python train.py --head_dim=32 --rope_base=1020.0 --bias="none" --warmup_steps=351 --seq_len=768 --doc_mask=true
Each number is 500 + 50 x the weight over its row's rms, rounded and kept within 0 to 999. Layers, rows and columns count from 0. Numbers have three digits each. The size before them is the row's rms in percent of the matrix's.

# q: layer 10 attention query, 192x192, rms 0.0678, rows 154-191, columns 96-143
# k: layer 10 attention key, 192x192, rms 0.0675, rows 154-191, columns 96-143
# v: layer 10 attention value, 192x192, rms 0.0692, rows 128-191, columns 96-143
# o: layer 10 attention output (transposed), 192x192, rms 0.0965, rows 128-191, columns 96-143
# gate: layer 10 MLP gate, 512x192, rms 0.0976, rows 0-17, columns 96-143
# up: layer 10 MLP up, 512x192, rms 0.1, rows 0-17, columns 96-143
# down: layer 10 MLP down (transposed), 512x192, rms 0.0958, rows 0-16, columns 96-143
q154 098:521449385597490556505512472413546432484441549539509496516531581463571433402529496536516592479629567410510562451491511548559531512472435504512349
k154 092:426578625557509520530488472427404466455489495509496540538492512467509478465533473538423451527457575540493482510575501492456349430404504471518488
q155 088:403527529490510581402483532510433594569571570467491453515468486619573559517469552459511506548521486510470490460406543522418552539565458564505586
k155 085:459411492475450509422491468477525533480475488520591448419457440534521487462552481534453445509610403430434490486478469404565450371445499479516567
q156 091:492559453508449536448518428475558489489503491556519482503473545449527495490563439520512548551573573451421489550376561626508476461501530445538464
k156 086:524525541468500564523522487477473495536545420461477541458442487469561516520515421588505514480478551543532459418497539609416372481462597518459572
q157 110:549488597563469534457458480543460534481484502582464526492413446440490486478483472447643444480541568446426387458494536515443476465469493491437558
k157 085:567493482450466430487482453644527454552557534495539496430452502481472505399454526470626586533530405508486501480356492495478511534599529460532473
q158 101:511456517434495485540562597466527552496484479525478492509542525521527494548541592584450512545572541550473570425491395464520505582540529533458471
k158 100:433503533573456573521356480458467420485510563533511423544467480567553485500448431454444553435472519484501412402474551562449518464466564510595540
q159 097:531493431470477477436533521533552485541484452434404531493442540538544546496465512517548557533513449508516600582529520620484481486491533395488402
k159 106:586461513434625504455514499510447446601506494514514505522529408567539496474518507570524515548519478590506551509432507541536527420519385496504562
v128 096:599477413435513499533504423541552577516457566522458503514449550587560452498442478521541460499549483437598506466486465561489461487480500504513456
o128 103:513456465523496555564473452482538429498530522536569466410621526466555454464417453560545565505506404573534541564456436513431558532568415542536498
v129 111:461508436572488457527507596469449538509556309366563488535454503422428585406521586519527456497499472497517503529562533547440512546560537493517478
o129 108:528480497499517526465558510509489527493486507552502468466420558512480416507523418542473522484506447439476532465447514423535502451457515447458439
v130 087:592617480452566503429522512469548527469420510516500556413508330515591455505468440527485491532527542491559502570550457484441498429530436501455535
o130 094:406498401488525505501438518506517418492569520513482507560573457461448596588580462450533517447521530544426417568492488574371495586466446485488500
v131 082:518467583500542464428509531443482400468473440464461548492542517537535492547486441499490600516414514566382472510516601510550489445493459568515528
o131 084:490495494414525502500571415511506483448504469507443565461435487540463511597605522547480470493456549474481495452474575500524459519455523464468449
v132 091:506503415478450494551460453519491553502493591528465434492508413491463419520438462509550462501683469548537478406426508550587455381476539515481454
o132 094:494536519456488533596447481451473469508591568552613489586591573507583530450367470519574504600468474484541539500471503525485546493483460531575578
v133 095:448448568520438577466584489500513410518462535569558465494460570459444516504514667452467505462464517523494545509458442440471488600423625542469608
o133 097:560420544633472400507531493589506552480504446497450546538478509426493488480474471450528514563507504561512581528560562548517499477512557484529422
v134 085:531506523476488509491455465511478458535480579580485509531476631476520461468576554460485393481474537504497474531440430553439575524470400580509471
o134 085:487494549553514448456541538458499533468474432439544526482468456480514521527484508531479455440533502495463483596603464438520475543546538504488577
v135 085:464419476496474540502538486490472447525530525504460531498505508456495442509428407490533565447473520610434349377461472495609504462494553571439504
o135 086:482524529420579498531536422501452517421531436498543555412433511477551521566558495492447503548431478467541510558447559460522473461469474441505548
v136 088:507504469466491490506564419480591498546411530482527453511433543443592422560518527515478526462538513427612641512551484521519458518530611411486501
o136 093:523504473596472496469440524544488468563487498546495423437580545425497405405418475507523518487523491563476515471538465578409543525472521496508428
v137 094:486502456542472437564428501477510584474554414534513427523480461456478533435504543461509435499611489519465515456451502481445513522546456478530499
o137 098:502523471485529503518531547451463443545529492495511579505445475486500511511478434552492506591539403529481567491488486511488516535455494526519555
v138 087:510517541574508473556513524477551548433617363476538512497552390475562496469440482499441586531493511473464493428480578554481413416626460423523520
o138 093:426556454443521532480443556523435397506456545534403505495420497494473518517572440505498469531493507536470501416449521490455485581447402537468451
v139 090:503493457411464501542464484552528589453517541491465583473484503593475468517358486496553562515551469562523480437497510473485506454559536473454346
o139 088:451524440408519483472572441452468493539496542510616472547589473527545468493473476517504504553491448533619490532439526498519545464492442517627563
v140 094:493531538488517516525562506484519553535499557533501525511485547457533493549574537451473430495481553445568613581561443502517505567509523483444405
o140 097:495495526588458467436483559498535537528475491466496443538522460485504480430444519443499498449546536543479473511575440488496513544530532512482527
v141 066:441547492591499553476526561443530468542597594491470455565546551426506434492559535526455420453524552412556477548475474549469557483387517514508534
o141 077:504544553584502467450470559501511556509436511465469484547463474487472516494404528463474465494465519473452499486562466492479456542502563515428539
v142 081:439467428472424520546488480434471490498435525459527540543517569509486504509379438523503523457598460390569442455476491523528426411507582442528524
o142 088:548502502483483529547554501588532503583555606597551425437565588497494516489366485555599501595463464551572571474478441518483560532551463504532474
v143 089:591560479448511514464566441520458409523577451551463545471441582492456561465544493498540517504467456565464356585539482524505552513555494594475504
o143 092:491424527480564488462556399446403503413488373473558513430496470514502457567565524493463460446492550458431472562528562473526437518507525423565555
v144 087:549367497527494450455436531516544490447421494517373526496524525507568499528457506524498505475509552503530605468477502557444499496545520589476498
o144 087:487467435488461498559541519517548459489444584529476562447513527471508479532542459600570545425606379616481470524453496467503486533516378543387446
v145 085:455532520493473530513407454519489557496506607537487452473518410558450456529471431491544527538549488511355423498450507555531461426541453524483463
o145 089:519517546434547492547401531413432498443522486481540476631580578530569522479481516483527476496421564443504519482485556493576492512475468511601534
v146 086:423572549529559529552470443481475402512579428460498459552423554477432525447524466492512413535479441580483393546526542459500482487486405460486571
o146 083:496460553527515493413512543477406510523515475477515505558456503581473501504456513494462427568420609356481555474472531454505463493491578480549543
v147 078:498536535382518495409493402508507530449437477512456584429464542573491456589411450519514568499361543634417451487537463457529460438543454554507532
o147 083:509449481411541445518533432468512511446491436501517524445512483499495496608649476531485517470487528481488494571470559519524472484497491411551450
v148 091:455449489539463487561454445510507510524531519507478411530513440452509480515485429486478448530606532492460521473491572479640465468434490422530443
o148 094:526543579471493539533456508483481497518539531476596457558542544534554489372382512506547519546477523507511572432478458485510540513509501563541521
v149 105:491530587454514504464494494525494455525415441493444494509460427604478514552480499500476600547473561580398610480565522450509463524435510463532562
o149 105:546511529480469473487472487514511496467502524471430470603563517540489468500534501546534556458488523554504516426517575547553488489462595464536415
v150 086:524387450490502493546523489493512540508590426506504543465396537537532515438557494483526516576507475558462412462513534532494526616519408531484465
o150 089:475439544475528500458496475438443447433563446435547537467536495532544434503498458529535479477553476490541483580505494367606446470511448528506507
v151 090:528444553409471510495509443471488585428564388533541560458469578561493632544453442506520605545388500656502513487530490463505463581567512527540476
o151 093:553384506449481459546573443527459556480539474475559485427488508515513462535641453518530498494569512481562464557454515415595454438552444427581446
v152 099:563474455479522445494541564513484478525351475450467521439465525493588460543521574490531522490482491463597628487527517582542497550495542558549519
o152 106:577504462470455538547492401495586456466499480538524518391559482461498395498448438586531556428580402572481467529531480521474541479499484483450431
v153 090:519488465494489464458435480466500471419384450473438502504546559451528489515449468550492533445431474513509600566487567530511470438506508554509516
o153 095:557493460456461543520615440586542508555467569613512511395457569426502413535489481606537485516575490516495537449444481542456570557493473479447481
v154 095:453553428427490517507517536474499480545424505355570504481470553532535494510496537517497547498486428470546527547550490537446418501508549476556584
o154 100:611475465496495498494474433570533522516450490600533451361559576483466377507439442561518552466455435491505512508481484584489568470518478446491424
v155 083:456445508519498473506419512556437462459421515441403471544591411513375531508490454496477558506578492438539581500434515544536432509342485484530556
o155 088:636560539507443569581450558519594504567512657537432468578533527555526558523530493507548510435506419492522483422489527527484536474536552530507506
v156 092:402437463609468479470455531491518518403442415396447505471547591435465501516494507522495553443333465483409494519535593518476472533536568603482576
o156 097:590484514422494489465593480540495517533397534595451503427479595505497407546542477581509528472457469476551477496418536478578476414501486476386384
v157 080:509504542477512509541547536465494463542496490486593541579416514591564581468469488533441462492546488489602589495487454357434434506509469400554434
o157 084:494469426592458480471541529568527539573528571467475438469508501520432526470479515545555473505575438542541506435487432478455536515555476521524440
v158 087:501663541391527529539503486513459459532525489472617581518409484581477579486523521492480489563459430559529484540563517486526425456484401430560446
o158 088:512430478460480527456499455475465476515539464461579424563574473597468493520486498491504448501533576460484513471550523484545535496504479508636491
v159 098:481477457529504466509481581526495558562509480470572473489523402476450552551475500516452581546487528498501512504546525540474460490526528492537477
o159 095:509529438412487489595402576458501519503435491447409477488537494522488465490628495465527504406543494489449420463474521477513473402497449485455417
q160 061:494439576469537462465620496526533530484510524456483500469486486571514504531549570436554453523510552494465514486489404573442435574532508405557490
k160 089:463554520485565560457521492477481437527577456537491551564474491439477521490427501523555472521452421531494461458458476513545448557492519595514577
q161 090:515521573500460524439491490546410451444535500475498515432480448503563500383422491537497432509418518533533519454450487432533494434484453566430598
k161 079:494494553616470513591499489425496456508493509383530425497549485416526524571513487445427482458647479545477506429486458579443397505528475475474527
q162 096:428406395551519544484437544503573517549457491551511445553563480550429512471581438475511581403531495558518512508558481592389588540484504535466455
k162 100:452478458446540542410439541479482524520420480486498481585433553582551466451522445591519510576476462486432507597575504450545565550487465492513507
q163 130:464494506549444398529471542455526544492441439516478518499537510563385585510511524451548427493479519507446442526474468519476548534461415474426410
k163 093:534529514512419473536546473592522490501542473555455523451480526499459528475486543477571508489543456443517465397466511604425521594564527440554477
q164 088:512508413491525490510475500492596458533510503537523406473481413541541504554511470541521488478601501496526499465505510525419509430479510515545560
k164 118:511509542462561531447475526596499424545435507471516438464489547559562486540465517509509557511364451540485567631556543567519557493528482444515418
q165 103:464482418506421538562425564517535548549490503564537386548496471422488498548580502529492456500477557431411511507483474551520449551456477439567493
k165 100:514512466536438419522523515440506538404510528484538539441455562464604593491518502490410513553535566579466507497476490384453441517460536563452482
q166 103:427412452537562524434495477467435495536508561474478498646447409528510518500556485449496519555518516452496458525530534440532481487531526518480563
k166 096:482448474520624565456501543606513543544462455516475541463494456487480502509469467443426440543424560509492473559520386501588470441526586538498554
q167 101:449428484479437421487453341479586537557507548533422431514508496545433546482499554499468414480488468501477440652495494505564503530482399467470433
k167 094:551527543491520439483480452427453509426520508495477505541486457475539507486601521502565559496446473472523479524447533572511443422650433455551506
q168 054:506454526505419497442566470513538442502533508568456562523451446469532436459444557466516452482476466575534494520364530528443468468522516515504537
k168 079:514567454452582569465568465482577466523516465512496426559455501546428445431519450472559521489477426447489452507553455532629540533472509501480491
q169 093:544459425541484554508373542505554542536458459508533487546552561523482506517582436524563566446553509474476521485479499528425606485538497470482452
k169 077:494497422422504486485492585518488512473505540450563551521510641440498550476533481512581492611504488486486431414378509441515526505501463511499516
q170 098:502526534453413455534499421525479540444485491535465579516510540431421581545438556468533451530518530484539440429456488447493436509488474424516466
k170 078:569570544597453524593516426474497512482565399512496521477473449479538520491469502434521442413514456487473489515502462522425397522579465572440518
q171 124:534576524456402500543540416450458540437539471498579499548447516501442554501463552504511432595522588493457499484483470473568473577525435427545496
k171 120:560486497571456470590546492503533451469606595556536514457520487416456495492492501352511494475503479455588424420419500522458521491487589513524505
q172 122:468534469553568622440463480383448535444557514521575414621529430516525437522543417526513463492566476459577464434425540532497457445482469562566580
k172 098:540513535527516627465521466481427439585454501449514478536484438494597530505536447502447462536529562497493517474570511457561448496499570514464583
q173 115:497474614526554606575561520406520487492585448510472458499453458453511532475538474451441551512466561456483520425550502479564529560538493448515531
k173 103:470449525427501523550533474420470571517548446515502450533522409537449484600423520536451443433500563512472479464443499514582531497460568471567609
q174 093:481481570549477545499526549569486496537434486594421445482572510449472478429499558457513501471468469391463484635418467509444556513566531501447396
k174 110:521490556463516415518507428534549542508523504548554516412523474569499501478505449494631534461601543496511422453466526390468533551587444503470514
q175 116:428590424519463517436498556359479491370534462561485481503516542526487504499501563540466457529528609500502520519453437464561525555513449556545532
k175 104:361450542548527484508545463432469471482457510546493488469528406492489405438547537511441488528643615568534583493490464456517497562488506563514538
q176 106:408516634508472468524563457468514481490466442479448522366432533489465534569436567514541450506476476543429534496520486427567498528447491443470477
k176 093:446516509532538506542533429460515512494588436509549493434482417407540462442525504542471501466532486484572503429386494541477409513449489519632516
q177 104:422567432536506496452553616535424490555453541421513529481549579444493503538483480475498592462496452473527569451526462483541569414479604571429495
k177 095:434405467419513517481478488601512499534485498501483493533536511452428476500446494521467554529509502448482536501532465451532563557478490537443388
q178 092:586516570438461470512479415570399513455635491488493592489494435478523542558459435490505471556484463551527538481444554516478433384487500523547515
k178 110:464499489457550531369535509477507497486412448401476540545460456472500493506523525592495406546464466529401511527568480415505470531477527543490443
q179 095:469499552444535479586608477499586515569503424399480488471504454576568555531442522537425526468466404589477531496472584518487497483495520380496435
k179 103:466565603496524400532497489417470566460590387520554462475502517464458603577518503497554537501561426451415448483522513564488494495484474463490497
q180 099:498489473531551501471384461490433471439443565537486477426551544477544435525492489484502507452569642485523652512442439555487448487547505450571614
k180 104:512482521528521570535494530476468456481424538551450502473509531531539435429562425590511490475438637586498502504535443496497534507525441534490463
q181 109:533567345538463505512460493538560503593509464411537502500398407440540452570456498588575544543534387490498517472595503507413489507498560414513435
k181 099:538435463476577536438475486564449492521519404445595526455497376418636620453437461539417573563528505512473551559482438513484461506476528527536454
q182 096:385499478501495434441503510384494538425457435414512490570447516509445511496589593507535447516476541442457462489499482432628435517417501491519620
k182 102:394574430588564490483591573471481571493557524531464557496454511445459420525583559446435452547437580500571536501477389516509391421520603549463510
q183 113:532583427530451472542482529538558490567457578533595477399514539501491506488465470491513526518530461477575426456510554495444567539508477542441474
k183 100:543520557495476500491402504495496408554525618511455466516533463494516458413520449472510558465571483429581458446459528643471502477498416441504483
q184 109:503472542494542581576473489494366557508538578514591555493460482431522436455549458463558518524571415424490449463534414521466476483489409539550530
k184 105:515530429451448623589425485532502492561437468435496501522464527539555474515426469535448538508544454444454447457527545562496421461458506439587513
q185 112:509493517493503474564531530575515385504470485507450510488456508524507487485508514488504537493505542481558568442517541466503593485501537520551573
k185 111:620501475496521540502488413483527408542461570530482503481456459529553415472457478544464394500492517451560598512434466514447520492511548508528495
q186 103:546412514553480429497497464540481513538477503523522580493572521524478539512442503480424535446453468499520556563523488479452467566511496508498478
k186 108:508543493522423412582432487543492508414415534553497553547451617580449538500476512461561461476401492460513512504547503576468605464510472474473439
q187 109:523456570503419447493515441470498436489512603526386526484604400639470573585449520453496441467512499497483507508499585509552486428436494486540526
k187 098:583575539447511506501421436510438528516491573482511566470387562509497467515521493506542493465518482521493499418623520560478582529569481493460522
q188 101:497496432544431449546508475503543586652449593479531485467521473472465534538512544448608485436513457506489401506544525500478509514481528490415472
k188 100:460526502484479527498424509548485539521615531512481515481457528502522563432518460474537584475469416482549436449429481574494495459500470437552458
q189 103:544477558452554503500503421472473550459523574485612575490527482567529503510583449452531573509479472432494395450471532566423467512549406501505532
k189 107:557562518502488544563452521508499582552492512497476528535508543499481544589508446428542554450466488353469438454584550542486482479459447441447506
q190 099:436517626524380549598549461511511528510530570642452454381517499502505481496452524521493443451515468490414498520522478482567465547533425438522431
k190 093:503467556538448510567444428437512488493522521528570450433465566451576505460545441527469521442580438458499400362465553548457433560481451493627592
q191 079:412576482498546513485528522431518473534442555444488502467446495515476483554568504525524482539548505416495434448525482471579496476484467475496528
k191 104:526481483503534454496460510549503471578437590508529455485412474376494495511568466528487543558472474395565461375498466562563401486462561426549525
v160 098:481562523485484439559509434443496552501600551463443554487407485551494475569555458464497518569593533416629411436517553506407441427455481434545433
o160 087:577540472505428513528443522505461428455525464549501490511483536497542567429498520373552489540561490488432530444528482540360530474553542550504483
v161 101:496400507452517450534485532437458553510489497506579517553471502569471534492564450491522476449461615463600491445597656486608463522551463463537435
o161 095:451483508446530498516445451605550578483523459430546470515517551572490556535486452453486485413530552503513501525523480425481513468544521554390531
v162 092:475417545438531515519634536450448630540566497517569541537492451519457513530520378530500462412445511490520457509571513504612498467525528450584492
o162 092:531523503514497532521463536580529581519438472437525439479508522529491434564501481440459518407546435483442464511517547509508550436567487499420402
v163 104:530445440434549470531512562451498609651493567459578469483469504577495505479556473515472454470481396420644478503481524560479557485483460531601421
o163 103:548591468607445461542456448443438559603498488560483393498583562531440548512411416536428475463488448521527472449506508512555543427504490528451370
v164 110:466507424476415489510391448473491507490480617521448587447575591497508490429474473512455574591537473458516451434429538545474489540429469501466480
o164 109:527440478545507527626513528472489422407494446536509538502467460544568581471540369409539500519457540478498495513552440492431505520497508454554544
v165 115:462551422545597445473471430511588473528461495628550505478463473477540464512431556512520452518530412615550511472483393500461439509427471476462500
o165 115:532537481443518566531485433444439469512497528593442412543548456476414520494505471538529504543508545579433429524493542612467480504425522528514522
v166 107:457624475545495480520497408443508506521606523485486450497427419585488457557471548482493507480524463487578453375524415571486435377453579393516529
o166 097:627482408433460594487410430467470467481479500579485423571510451512476495464490541417536565537507472546411526455473497522478512463525517523465435
v167 106:488495595421421491498425500470480532536504556538407466543467522572560547486542487522522502451470587461500485473553542487600505498569508439484425
o167 109:478530528508537489472544484511613529534499541511535462605507492526474483603522579389485483443494573482494505563528539471582453482547562476456525
v168 107:538432503458381513479477410466469468572553642467556523455469547521527513529527377508449557539547480516552449517445518513495481451464416456553475
o168 104:581459487561438502558520518488467447485500460535557470477463518478530535462493363446578486521515554485440548510554438426497479506521478514533452
v169 091:488518496475473497482457476529545545450477408591448492505498515509506524555431478506555458469524545557416494487600410418522536581580549479479524
o169 083:484486501466598567467525501565610513514494581447486511504496509514465532486564610445521547563487542520522520513538541518450491487545557504538610
v170 080:554421607555490601470523558505434475445527539587555521576560519418516530502501420485513483524479497518440528450480440447597511450484569469477514
o170 073:438492537584518502495532572510533492549482441392478511433466527458567472512491449537511504419487466476493508536503469486558513507494536522520506
v171 111:461416457587525501492480545470497535549436481599501506580523460505502510416442465553489474433533455572592530361539459472560435498494486473441486
o171 116:476459475561554521540414534539490471524501532536449411552488475515468510525522396489478468456528506517472466470502525619429581537545503492552481
v172 084:492472504500401477419427492533461408534469499637487503571493558496512508461442421540519511508518469545503511475552411421607498548582535469457482
o172 088:437454502537526547486531495617587552502494580497486450514435420529479499506517444443581428498496575470477517614542576450507452502524544473544618
v173 099:512499572418493501526546473431497646521543492452461508503538545569476492483536433530518444483464517434512428524469573537578492419518459439572428
o173 097:523551521571530477532492511513505528500463456501531452447514507515509436624485515436457487409496444476426446513466498501511535444526459460453426
v174 100:463582498448363426507595414473536576492485445389390479482485538521475476526480437536510538447458447435531427526517516546556451515561567430541453
o174 097:434460538479521502528498487476522563421511524519580529517582424620531478503457525455503457533408506472533440599438530445455452478561423386504508
v175 111:438406423447410473465563502582484432668421495435493501503489485452526490509438425478471570540498487546473518503435424528510528615590550526541523
o175 111:476421521514523506487589601496529528490529546507557560474448448567544512503542443539486396557466550497634544628479490410550482520539416425565527
v176 100:504638524510397498473451458526472422420491442508405529540460581455506478527428488503549538512505530537426509441539426445549473535598602436470522
o176 100:476463510446538567420583517552593491451528582492514553568471443496525477467537614449566489534500591489539543554481526462532447550553492453577631
v177 110:534477487462422518511587500498412462508490461455626496542467491465462508555489369499524522486407570476458458531553439457633491503524641445590523
o177 111:449485559465453512449518486607517597484488482379561505496487508563540491460500489517542524469461514433528547567494525365541512396558445461482495
v178 116:493411499469429530464461537528455519581493537611435524538523564497473487463491439508475468510429499393419482488367492502564511427436565486441501
o178 107:466429544569512496593581539454506516536478457525496464514442543543566474603553467425509435406477512431508521620475470437599469513515573480522472
v179 106:465483425512561500590553502502545500505503502438511491448433488476508492578504544467502523541559495455462530525496524515357532613514562601530526
o179 104:473517493435519443507530548456503510518457432449521523462542549505484559396434551574453524524494439537610512495516470506471499452476545547483499
v180 107:436570671596575443491501467528576431429481414532438487514523393407497449529500607479513473499454414568522512523412525563466486411524474450484509
o180 110:426581432389517490493495452473518449445465518542512504499527380445461420523449522532529434504508509603507441600438482528500448572365505543457570
v181 113:468566638471390502486335418505490568587517524548399493493540624497496467480490511534533465555545536458479476504514555500503504500467483503510374
o181 110:495566458542551528513571458483602486550519502487482515539507486507551483525556566420492453408508482513403498474510502519492452469459584523517578
v182 101:405503409556479516472554449487587495416484363420487453495532453521509468478449562500517539474527465559424479566507516485447488572603461583481505
o182 103:444448545445600493478530491497527564459566569464532570503543466572453431438526551644526510503441456526561481507457438460462482545496415519504476
v183 101:502418384519566472567609461441592545465515481450576483507374468492512533592517469478449536487524494462578463540482446545420450566516466532530540
o183 101:525519511461456476522461544486401508517479452529516482495571557508451566372406501588521498568480491539526491482528488501432525481549485589492477
v184 103:437526496555531514464548514527593547557456416566534452514481479492528498525406474507538441445448481559353528471452385503498558571500605445528464
o184 102:468467456471537512493562462516562532632465560512502452542539474473442487471519563556467531500432534530556436501443486522588519446421489478559495
v185 098:555404455534563548499494586518440416508522530573694539543530475392512567499518462479446497550526531542553511438481396497459496585432515575522533
o185 091:525548518566469526486512587532462453535537454456459478422468592424522570402486420612503504508533481524524542459517446517476544489505476562530538
v186 102:471526478515565448552590510456505551540537618387477549454480472548461499518536544489485495500504506463622471446522592519388557423456470526534528
o186 094:577536434521388510492431495533447412495549489619495492541495563456521518506472489391444534527621486499486492380525498568416537522516508551471380
v187 092:545513565492552470517510549484405525536556596497620468465497501467480482518616486492455477519433502386616456581481566577487501461370452498517505
o187 087:559605493537381462522450479456400523531477409521465454513555533482512523538440459500470516450504472440412489455493525508532513393473537479407453
v188 111:546461470489494569530586537401485587410564445450486538541447495486496499467566480541484517510603529464576463495509524514438523546522421584570517
o188 106:532557562578526494535495648475411468495475474472502542449489622483508520421468528566499517530543413473510514447507454568371555555565491522554444
v189 114:581473416502560557504451558492410555404511489460473524489556471570449537435521549532525456546527564456484466483557522469504489413479435470487520
o189 116:471488511545542514473350500518395494528461442442493498430472548535501474489515498539530509511517444452436546438511452527449539547500506498523463
v190 110:516479608494491535465438544513455541497504499590537543497587591457498509423505433525499448540483516508471514558458544454600535500457471525481462
o190 107:479549578593527490536560512550529509542475440463456474465407506478544478583573407466475449431519478461423454506517538555517521463454523446535534
v191 106:497611483493479427506581434411581537558525453453518469548380527540496469531529446535490484464479490510560432465396499541485512466455554471615404
o191 113:603555506496496499509571430438436567507469445535470402587502480576446549416411528539519524468409513487470414510398488512504504381532500499565405
gate0 093:553453474404362538476478518524490507543389474634451466420460527432603562574468447507554567464463494506494502451492550509518565482480513466440468
up0 099:461448578557574531530572430418524441575553496419466531519564434594500384540574526589489489438586506560504558541529505424550476493566481512483431
down0 102:543503579512449575496544474490504506564519583571505529508595576486565441465442522495385509529476445539459494510443436493582518473505529494491485
gate1 104:520427461505478509555547583481589543415565441489507562387448550521446533449514568474468472618531498534565561447553460434469467546557464385513468
up1 099:485613608475440514478505464530469490454497525579559556466441542514538467532529486533523528549457489531488494517548473367482480473374494412587479
down1 100:505480571476547548447542568493564532526474519459535485511482485522475462504487588462626499502444541538479434481502537527426474530470460492488512
gate2 093:417427478463517514606461541497460453469611479510450563516417498478474578462500533446473538497486467511425526462465414529495457461523564442424510
up2 098:494585530500495551529553484518428522511516491499487531485405518412515479551526569516533497480516494462404466465433471494473478492513602449457540
down2 097:444576541445592501517594518502528483503587468482441484533556561472487483528505619489561446389490521509511420441406512531584440483389574476489536
gate3 103:523584499505518467520490550502520473549482553511501488414604497525566504514498439531422501439436464515549465598401439512483520453437489502560478
up3 100:498470482505488561446385598566551524495474532478523524518541541545556563574473514542575473496488543543461591456511511510483476443465457486454568
down3 101:384547479416415552467520412507483466400482556520567488410454553503509511560451472525518511504463554424552561502475482454507509520465491447525393
gate4 100:542506455542497478531461447483595503502540427602534564520528533472410471451508553536515502483423475526506397509574564525483427562530418423429549
up4 104:523469545520459540542412456543553444388461475410494565582420487578535505505549481467543456507576479526456403495505477536468453457526506427529680
down4 107:556530544558504555565549483494493468453560487374547452463472511523460478452457465559486459448497500536456493532557584475410477507468497488562463
gate5 102:546484471456499450499528545475445531403531392502511526512506478562495648450452466568472573526453470494465518541545529453496560521529443561551496
up5 103:594510470531543467516490508498423537449539427534510460561564505450431603466420492484457597518543474421515490492521473508444549408460465492496518
down5 112:487443586522456427446582486419472542472449542485486475506418480414433485520541494537615444457517539500485357405464582418517498490485545547484612
gate6 105:562436468433488521590443516487481418418452584508508512501541468485423543581492471520497370549499618495433468412468481515541513537444482489462492
up6 105:608432484505499501618582472523544474498437543395479474542561493433439517517509484469505440541572623508491529455491487528519519506524526499444541
down6 097:565508518474507601465520503458573421483525485511510407552547490516529572548435421626548468533500469563478479542503492439504526491495458435456520
gate7 098:523513454529379498489550428597520573543421493497526573506534460481503540528416512546449626477546471529470467499432396516455453504434570488431488
up7 096:471437488516424521486437505577426484579544552557505388517526530522472472547512503539491568540462472431527459478533437469467483463482418466542483
down7 100:522441478575473491467482495480535505486441503431530509530394495431477501511513564377467481505494437450562528420477588520486429455512431550532577
gate8 099:568412502468471538489519491599602493482562514503472449529529453509445570514531448474517528514484525566456485575597376485536503503539490426473500
up8 098:514473513484446451422493575574509449529547515511555517579476469437480530551557471489434540542439573539490557529539358484488478503529522494494526
down8 101:476559497531547538554541474510502410476479471527549484511431535458431466485483573494522491405459461404501471473556441463477471467438472495558527
gate9 100:440466518436540469562468469490510462520552578440445458531528435447539605519533390564564453558519421521482530494483487529472408578480515458514457
up9 100:533548463466590454538489584450413527529578496461539491487532557572449543468440463485513491481433453515446544603492564520417528446536505565517468
down9 101:474500499567445474534467439532562365534459454510590440459568563512486565491497519558600507534468500503493497516453471524456507523457573456545545
gate10 097:456425519523499433455626509443524487534484398564491559529433530508422558595583451501418512520445536507476452604492483507423464536490435444486528
up10 096:538519511524496491516488473507475436555463551494348580443478409502572436507514594496547549624510505417532535519524498440526439563447519542445513
down10 096:507611555556471427467531508514436480584533375514493516469469543393548503489447525485512495491426493502489605554474537581521512501473539526512423
gate11 097:469458483512503410504506482496514406423555461490488450445556553548515543549578503490513426505382510574451441552404539391524584414426502521528512
up11 096:600522517465469481469502488598476469541516436418480514456516536556575457439549535535574502434484541568488424468470507499512480415469530494512508
down11 099:473499509390560511555548489425562494442556431500584471516583487538468468482492393490551468508491426619498568516560560500492436528508433454496525
gate12 094:576597520513502526524477542463423466524460584606432506464585529448585497507413574499482570458488475340475520464445467581468578392555427525534426
up12 089:530497563469506450543445539487488491529460544519498579606544524457482413492399529521445512547433551566593519553497551398547563491504441518521526
down12 096:558506441519528476502469500514392524536459576533514528449499544459474451565537486526531484474531479442429448455401468500446507491567547489532498
gate13 108:563526476442517500572435525522590560529517469511472460506582513503460601540497463445527475434437533531455491625479452531590478484585502509458441
up13 101:467543493450497438500479535432583509601603505433475446390517418418558502506518548564466491422571463541535497519515464539489488510586543472517415
down13 103:541511472549487486433504382559446521510587464486520496509367542538489504497489511419508452554468558483496417452591474452456402538514455541520452
gate14 094:378432498533590551557537511516443434460468451537471496424556535475515517469518420467572502483528504585491556487482467561417589496542466500501381
up14 094:503553591485488452476540452514441513490451471604415549494434521463549474574397449539448550623523520469457602532528491376549436500518480451519493
down14 097:508620583488541555454448447495544439492583570512472498518564535544526534414582507452455501484514521552479504411514455464450530488509480455485531
gate15 097:506474480585557403490497472462547476492456515606513463512464529501488480504513452572508548525513468556428476581536519409462460516483485505537451
up15 102:541576481492412507534584513423507433437481557578584438541524502537584507517561475537468499421476470465465537515514503609523494496444601464443487
down15 097:583572557563470370477492594448567547527546552451517529545508532463500497531542589351456460480456505494530433492485441446487576475512428527459468
gate16 104:520553530425534510536408508495501535437527508545522605477448459539511566536515516479474497524421518493452550524544375385566498459520462482458494
up16 099:587490493448529554468516491466622605504453446559430508529518450560537531553469572532532524535525406468461573573577514501609569546554547546481561
down16 100:451516466561487487497433505494356513452549533416485587525476441561459550534477497514429386521527515435468510489445567482461485437454433528519558
gate17 103:511538533423529464458481542531448419486388520465551446456501515465448620465547441476523533593461520536459556591509499392518512414505535429531498
up17 095:513503489438446559553537541639477436437528536448561521475462518475516537473480522555526523550497516476598519454520499580455422516442484519560486